Weights of a small GPT-style language model, trained from scratch on English Wikipedia: value embeddings.
Each number is 500 + 50 x the weight over its row's rms, rounded and kept within 0 to 999. Layers, rows and columns count from 0. Numbers have three digits each. The size before them is the row's rms in percent of the matrix's.

# layer 8 MLP down, 192x768, rms 0.0986, rows 0-99, columns 256-319
096:462471460554541573562431425406472505470508527466526560420524515496547439471563506496638536419524471513491523475533443460421506470450407450549504437467456552539492433545575472317390506616480535
091:466474502490503564514434517540535447429402513504530431506443530514482555544507496514433539409509472432541462535584462475530429613582536552414491457529512445556546508517574526449497475518505593
093:573510542516480430493579472526537538504472552462491493431481491452546554553515423476494524504531528516435409493525512478541464505504441495554493380464499537605561477422502486436524537559467450
173:457391508465432562485398504398479503473389425424523505463435550489485450592506525517508436419567511449473464477463429474511523449452537487446490441543453465501542411453518412495423523461480402
099:492499474487482518487385507582438491620553513568461476529520595509542545528503479463491466566543425495479466565479454599572530518476534549518496441558531496462509504526562486449410420503493438
096:491449434497515520510474515484389447485468552648548510493633459514522507435545589429493566552487489490483548592508529517444432513414450533502552486584479445482530501525502479556481508547471518
099:540525542559363590559482372532401421486478461466542496585514492585553475479478572495513510628504522520457459467410525520560512443512417599469462429513543449537520492523583506440520526442530483
094:530434436554513538455522521399514458541469470433446566517604483521556475453512472578416495444419502421491489397531492528516444537538509484461524409485577518488546472431545394527536502558495500
099:562508391482459438458453513591474571524550527463438504578513455510520367511520532497447586593523452416536603577526586433455479502502544493506514537459422493470415542511502497456434466503569532
103:475501421445526536525517536487524448575520460519572492493523476511503483429526513548470647537504365497492451417528536492474502497519543423505531472606501531546526486482550509491521623527503469
097:563447447478416485570482501551584474505509525452411470518517521582405556549492548446528435457487569469438541524483470469480528496412470500547505563467447440557480420485434441522446439502552523
090:463559502481498458513394515428467499573503579616577525558489479537516610567507489442452488468522550489496471564435664510427564478573526532388413553558479413497415443498517445482544579474417510
104:481548539514353537444452581484481537493458545455462482472525551529547588516517524493537480463553477524494480506522507417529453409467564462384453546540453533543491415439468563482455526564575436
101:478405449513503556440412544553389496465468484406530466434574511500540477472488612497482503566509458471412469427474491521600500524606385438504509432478561516492559539440439503423584434609482485
098:435379492567470529454441509542497468512534493413553495474503464440543433439516548474461451519402456522561530567636485512513459616518481434525364421517545534505505455539480510438502558562567457
099:498499503501534559634493481422490480476494570564428464551485505600455569492537496543532545481561526484533537496538540560607532425463512499496548546510476597501490472536485527511470585379565536
098:461472449436524499476566413454504519493629455523535482511549536552525522446461507399452513383442556520447334420487595519553508502443541544515413481509553607486565469527485462463536538506532506
098:422522487528647443521468573488441498516485494504322516482499427582516446475517484454485349523562580529548459470528519473553531477427500477510554538373512528473558497484469432514505466469472530
104:504509579521560538526464421446484475562445530526583487538518483510472535471495465562517557541495493456460449493445515516476471487511521410494553447466418496405549557577515528510607476543553485
102:525464455500496529509563464617520496487520526512458496474529549546509464481417625423530455550518481584583464483469634491465478549412508527484559570498556531527539437422462437515524516511489548
094:468498450531502515471459480556521440506534505469422480420480485627529546519488511470490630504547461496427549561468460431385490516459497389605453507585524470442529451442489476610479489407528462
096:474527505484540582540523508508557411378498513495517559558398490491562496523469482545518470633450476543509492467518417522373475486539493439443519506572515448474495519511545418610507468499501427
096:542524560617503572450550500475441472538480556527422509532534490530560509516569478503509576579493455595513518494614430521462518510569433577505456544526476536500493549472517503517518477565529481
102:436490478473507449432498570453548464545456491484428488549464538499533520459519473524402510420487532471435449528468436455460520520418486436442507521547513453552616531448474610507580503496537485
104:560467496503434587425586453553484484518551468464525540427526569513473618468582545536534458519415504490402533473571518514496558469476526431498477479496410611525410532542510475487470507527542480
097:484546524583378517529520550475443458546542453530558528549473472467608515476498508487487491575492482530562440517472505379611557517450478490464408515456549434497534474456443494493542500479528458
098:477485449456493430410541479508430499497556476525469396656523457486518517486547425464572544423479593528534515522459500529572548452432532375475484559473520449620475526510525539556506415453423433
101:449492442483416474580530529400487517522507505589526425477494513505431580495606509515480484459424495500439538551495519532544476438567522541579522372632461524536600517524511543425540576523422419
097:541539490547540483463537515539527465570599530495514536513566577403461521550471554548493354571464473413479548421473469533481495485523471555457506455444431505497530518481470405512490417529553502
102:432500428473575576547418459481553537661536545561533457503487494466586499514567482510553458461552471490492552457498499518565494499609498490550555497533559498486497560540576555480428505483427572
104:566548533479424560488457474492491454471452487536611534558491414575479480523578605541490541489560459564519539484557448536447467511594429447492498470538529453514464522445497587477484592480498440
102:502471411534493500510549505416491499465433481554461458507486493497427468519551472576523456371471414453514588506419426430441537497504409492462525408494478532485578435548497568413605491482481392
106:544492505437470523466497465578548525575554556472536489557554535538514446469503555542542466479479444470403520518460545543508460509446574434521412480508570496421467530448473550512542511443487467
094:555482463577451565517554486588473454458474486548544524448471498472461425489485500494507459580531517519510479559549505393403550463466482505515450489523593509529478502467445480580414465458480385
097:374619458576537488393530481379519451564604503515548491470458532488585564431470448476476536444515508532582491498486604486489515462519435525502511401447504488535505489509411459602526551520574637
095:520455453547550523546526556534539467494518493461501506508480482484604490533509460508476491514538467555442465529485410472464504526477535419428498571454482471593520520434456462494448430525519414
095:401448480505488511506511564472563494491578517482448525448504436491535518464539531501557602399498495511514520523492479546456567549465476579443504469538526530569422510476520404518537460538536483
102:499420485500477579484457522553517519559473548500476500485494474530485559565547513520376468549515502558458533561621437506512510517458439466540479505538464550491525529585559520471449459550565515
097:472547509463556453487441486583527419418423466520540535435490512544522552507540305476529461467460458505515515483494413479537486514586498496562562443437416530482439495524526587486534590524483486
099:514536526606490554554484413531471429522539445449508477500482540463539545437393548491408511511464467443560498547372509392522463414503554515468506565477432512497490466437586483563463516441575506
095:533499499564451472514468497521465537445451535478520490425529461494482470561426525569527571599510498517488481601473458479482436443512548496486428506553417502447485522505403496496461513441453488
102:438502492553561479640568566457497456500504454488601450464462432586441555481529593473519574445492518397551541464508572440464393452473541529429458459592422451502520461496570431468534564524479496
095:459469576442498485483571451467491460427527511503532488501505481558415550503483465446559506538531628520537518543488605442528555570519605519535467533504471565450409493377563422570496547426447469
098:558429515412442549523514601551499469514513456490480497436532519558450482519567541471561581466504545453495588567458467476600479483468466498565467474375608468500484548437508570462514484522513494
104:546487493554554541532435458472427443477390472438534453428490553481512459440501477477559595455456513487546454542602508495461423441488479602514422532502488494477398568431498457398524485401470433
098:485461499491448536498446407504487555514541541431525509523514479533533475456447563541514478464536478516490498472476531516528511508406540480626473522483450506446516525449531494460482504515443537
101:534551513517464500509567489472407475515469516446543468503534484473492554565464562549638452499524570477429535533497541549528457482409559498593568566460526547517499548530516571489478526596446578
093:408516503500505527428495542700527492579413469514500475493517471507528555498461473445600585492443569609560450510520470482450495448536490530577585586511450491510533443485574512506383560561505470
099:410522486534474475422612596522463505501550490439592507466472537562492507512520416511459487484418489484513443514545441442523447542544544481490576464559514533476503393469479490525437485502405524
103:436518571572500472518442435538451538501509423507440496576482552506584480580453565452498409428548473508404386482590497475513468555487501611513477419416466451489509483490455567433439509535600458
098:529486586521445575520514465451479567503489448521542513501490511500487631458571580496443451453445522621416536482511502458465475441431470587531556561505501470534474469623561541478532457554420547
098:499449529485493402561501545476507500483480477491585471467534536498503493555532478443603517500501450389531515549534512415513531501561492393500472495516493489431555374442515504472518527486444418
098:456550460528443466537592494444538501486477410449541504418415471488546557554511496525496452506452569539537523398415503526502552416465490498504450484495474493521501484459572513489598485496571442
104:438520484465466483524441483420531478495469543535438520526467444572489521488570515606588488452467449466542508411456393448482497516493553454424548491432572535521575483470482469500490510601503516
098:474509510433530496513618462496529496364417564495535475535465440562538546523479481468474527601527458543341535448506389499504460485486582422538533603533514547498570531481436565538473593434487485
100:526440456495418480495555445383424498457527453500553415454453540495541541531482433519527513514478444506528529490514578517499465528495401514526516582486519465473564489468466559476573476419556540
100:570543470524479539493502458597575510391495627525483486576505471587447514500466472576525572559547399465424434540490414456590510532436511488507415522498478553518440535533483571509492481485487517
101:501523527528486464433396521555557506424448534379586504445447569538570503513584512501522418452536464550492497550529464537434518470542421440568483431510530555521528553483558473507462610476548538
098:402522436575470509515443461457527467436618452352498510471456426497507517496502459533517450587526475506512546558446577489491554437445587584537496449505453528597534529547535472551452434498485535
097:449478527552547531553452432525467568511519451588549487535501484614537434495512538513380468423617512477349495566506439473516531390564447485442490539491641531463522457439359402510507467491575454
101:513489593485415538496440584477417573509507563456497505485654535506501520553424565571489461566500393577504429397551573452455469528486551520497433451537429500419534497514506516477545463505450541
103:481558525493575491538498498526561513472577473426587409466609545523465455476487582503402567488513540479477496452581539516461475476379505496537464558526474533461589443572410477593502492547434483
103:448422492589504510512493504550531534542561484458577518558514566465495460568475496457475493455541492493434554449507462476405470498553476490472609555404511517461494532609553435542499443416514483
099:538577528443438512526453433578546555527517476483475569500585502592422607555562429444493456513495495534423460486460423514536487478630522331610457554439500530476556496499550453597609461440503580
103:470456465496466470440452442507512564588461533440396455468515450573504560411405449470452543503471488518444530601474536550382535554406599497535542502507505581541448435431448510487504512494514480
098:585510412512535504546552491433436495479487507516426485486541484515453423540570578535451462506499494475468572441489431517546519553518472486506547488407456431543468532565374377503466418478551525
099:453543455517468610488398498444482523470457477486516444529616485510444446513546567506494459477465428511469495481500533510488571562414517517617511517479439464481495473505455575645514478503551412
096:501532560587441489603506577490523564482548516519411480484523504517479487545507470485539492532556497595482500499443534506608515464452457508452584440560478529558469508505489488470527525554549564
099:409515535467493448527462540527529563454624433535454569603465563566520532493467454441466388450510403443456427512464469484597433503417529504417510417541459502498418519522449484483493507478614515
101:441471536433484544490509550490397570450436563447442521448519539495535541524397546586529558576488432469452489510499543606511455527491556512527462469401520439398474446476518504512435462506493503
098:482529497495501540498493497520498498592501523541498471509513430565415406598540560530425504548479530535537536516502423475493553525501479482527587572500423528509454653498541533521490543586433464
097:439541452607525443469533495496508510454541578496543559597463510553530554547473392498484396436488457447570401506442535432501485494526533438402507527490543530470510530478450424476516525515498464
101:442516483539518546457523535542534535511488469485531468477420469527422484521507481440482482520505535536463455495490419472457548531451577514501466567541490532466510393508524438521507433434513486
101:454447481375586493397419514470473418560439503470537540450481480458553494457505532512490447435518533480525532472471408492385552513533559467518500500454366519520513480457527520505523499591515471
095:400472448480555533489598488607468463535467507498476448444523580412523481471485473443459505435523459499506476434507619521400556442532610502454559493430471583529495450447471509534560533579532486
099:457472522493541505463567473493547485390512454657506577540537494466498536614555536539457429572502537542497427554474544468494536523526484472553492619484458488432531483495457533475480525506440489
099:433480510519443524519533522575459468538439562554559434488414537559514529467474569510488470581476477523525535586572547522473542617559531522507538508487454610508480531389489558512480494646528512
099:527440582446394517478429489501461434604507514526508546522561432481591471445541512492490491526519539414466446592421550601489500631537489473483564569403500428511512580476519563493434509477491557
101:424469479552442459444581517469441479529425458426557465469500495515440420491547476547461496564580456544517499366471542468532462389465384418440523504529450455453485466464469613478566516409448524
097:547476553462466559455459357532518435532500549492574564500480511500437615523465532539458390401500517491454518514519576510476551489460517481550550443520495527614534345514511519524399542493446483
098:467542521526431510580640512469473479485479426567492489504353621544557539448436460494467537496466535583408449538524503512526519579489465543447452581514489563490460494591499480554494535455602494
102:429553362486468593430503515481467482447486578393556506508588482559478564580437571443584519556518489522586556454474529486437476539519523539475468531486460462573494515450549501507465505516538407
100:451557520539486497559568492502446471590492426526458514437435471550552500455534486530530510495510536585416580558475529494552550436454531476681504519528510437459580554533462539530443526599408465
101:474558528479533435457445524443534511596513565550516418478540503476460478551423489544492454515521460599575459562538485420538472515453493489574492541416420522613554498498472495511463424517480515
098:491516540539483493496585541504555522397499529569481550406496461533446563464474485521475478434505516540469450524509469478540515536502508537457518547466436593561466566439465523506548597560487487
097:574527523496543536481487525487559390657483444427439437514490500539498434485472532565464416527496431375536617453524505511507460602458458432562470460417537526473447505539484513555411559645493519
102:423527553473456498423499480505483510528522490469470448543518537471498501570552416402512376475544533518431431429478528680420411386558563461554527473529522514568452492515485484545484469490459460
099:543441490462518501477479507544481535437445519443510540420613495500491511474531563544339560475475593479565463495575520458507450411616468499474471554489417451439436522425493547532454461442405534
105:543448599538456485478425487486464502453380488533484583409482490461573454516550477496507541476498492514529454495590546511505516499496500444521525459499523525546515462486460534515483532496415458
106:507416539456514517486347495520441559577521496522493592461588571461501562546468616490525484420502460423524501579523579618540466498544554490473515608458521547493533543545478557488533559446510502
098:524485481556465412462495488409451504585429547550536559547464483472504526395504531615439504485466443401429515523467419520471495433527530451449462427462497463555464553609549572495602576611536435
100:475514507583459520467455545534431451447347471478587467443480587478514511511440559467550420493443505469501529491521524521502423517587506469455530540540483469411480512510551502566484451533494517
099:572594428599462482513491591562555563551458457431497434462517562498428512497392507495513478520528445550522570537590553527513543496529487559555445529480505492419505517476591462539580617557486520
103:400467502601446524449460499420543481516408514603473504477503465566509512486498516480526583447511542491520483594505496490551575433482453487513474511472614464541556445527528460441483446568458548
101:535512487471443463516528484504511499505525505588518587454423494462428427488511482521427489462502538438467502523481527496457469448547507457429496534480468502401551542536470542472552497562506540
098:465491454540484451548508607509406523501465477486502478502524494445427627501478503490439505488451483586499519431481521464555487426423539541558444515443546421507503519584482492420512508522489567
096:534392480490498518479522514503570561479431461443494465515476429456525478512510508450468474417544548521602612513494458459370603502431494559650428491535569452574521403565476520423486488500476580
099:494492449508391527523506600493441572431540413492470532566550564553511483552533521551595471650461471565521515493342519523459535480448537506462431586445405480575555522384557503506511524423605468
098:479575487475548500509483473511455515585530573441443476560412479478585480485526531574582520448495485500470447500474353464544478415475564487521573452456508533512503509524458488439479433464472493
099:595498547445498520516433427552436474490483553454481531485465523513471497476497498627551374565505510550593499553504398420444518559493548427490548415505474513502533444492513501516496534485472576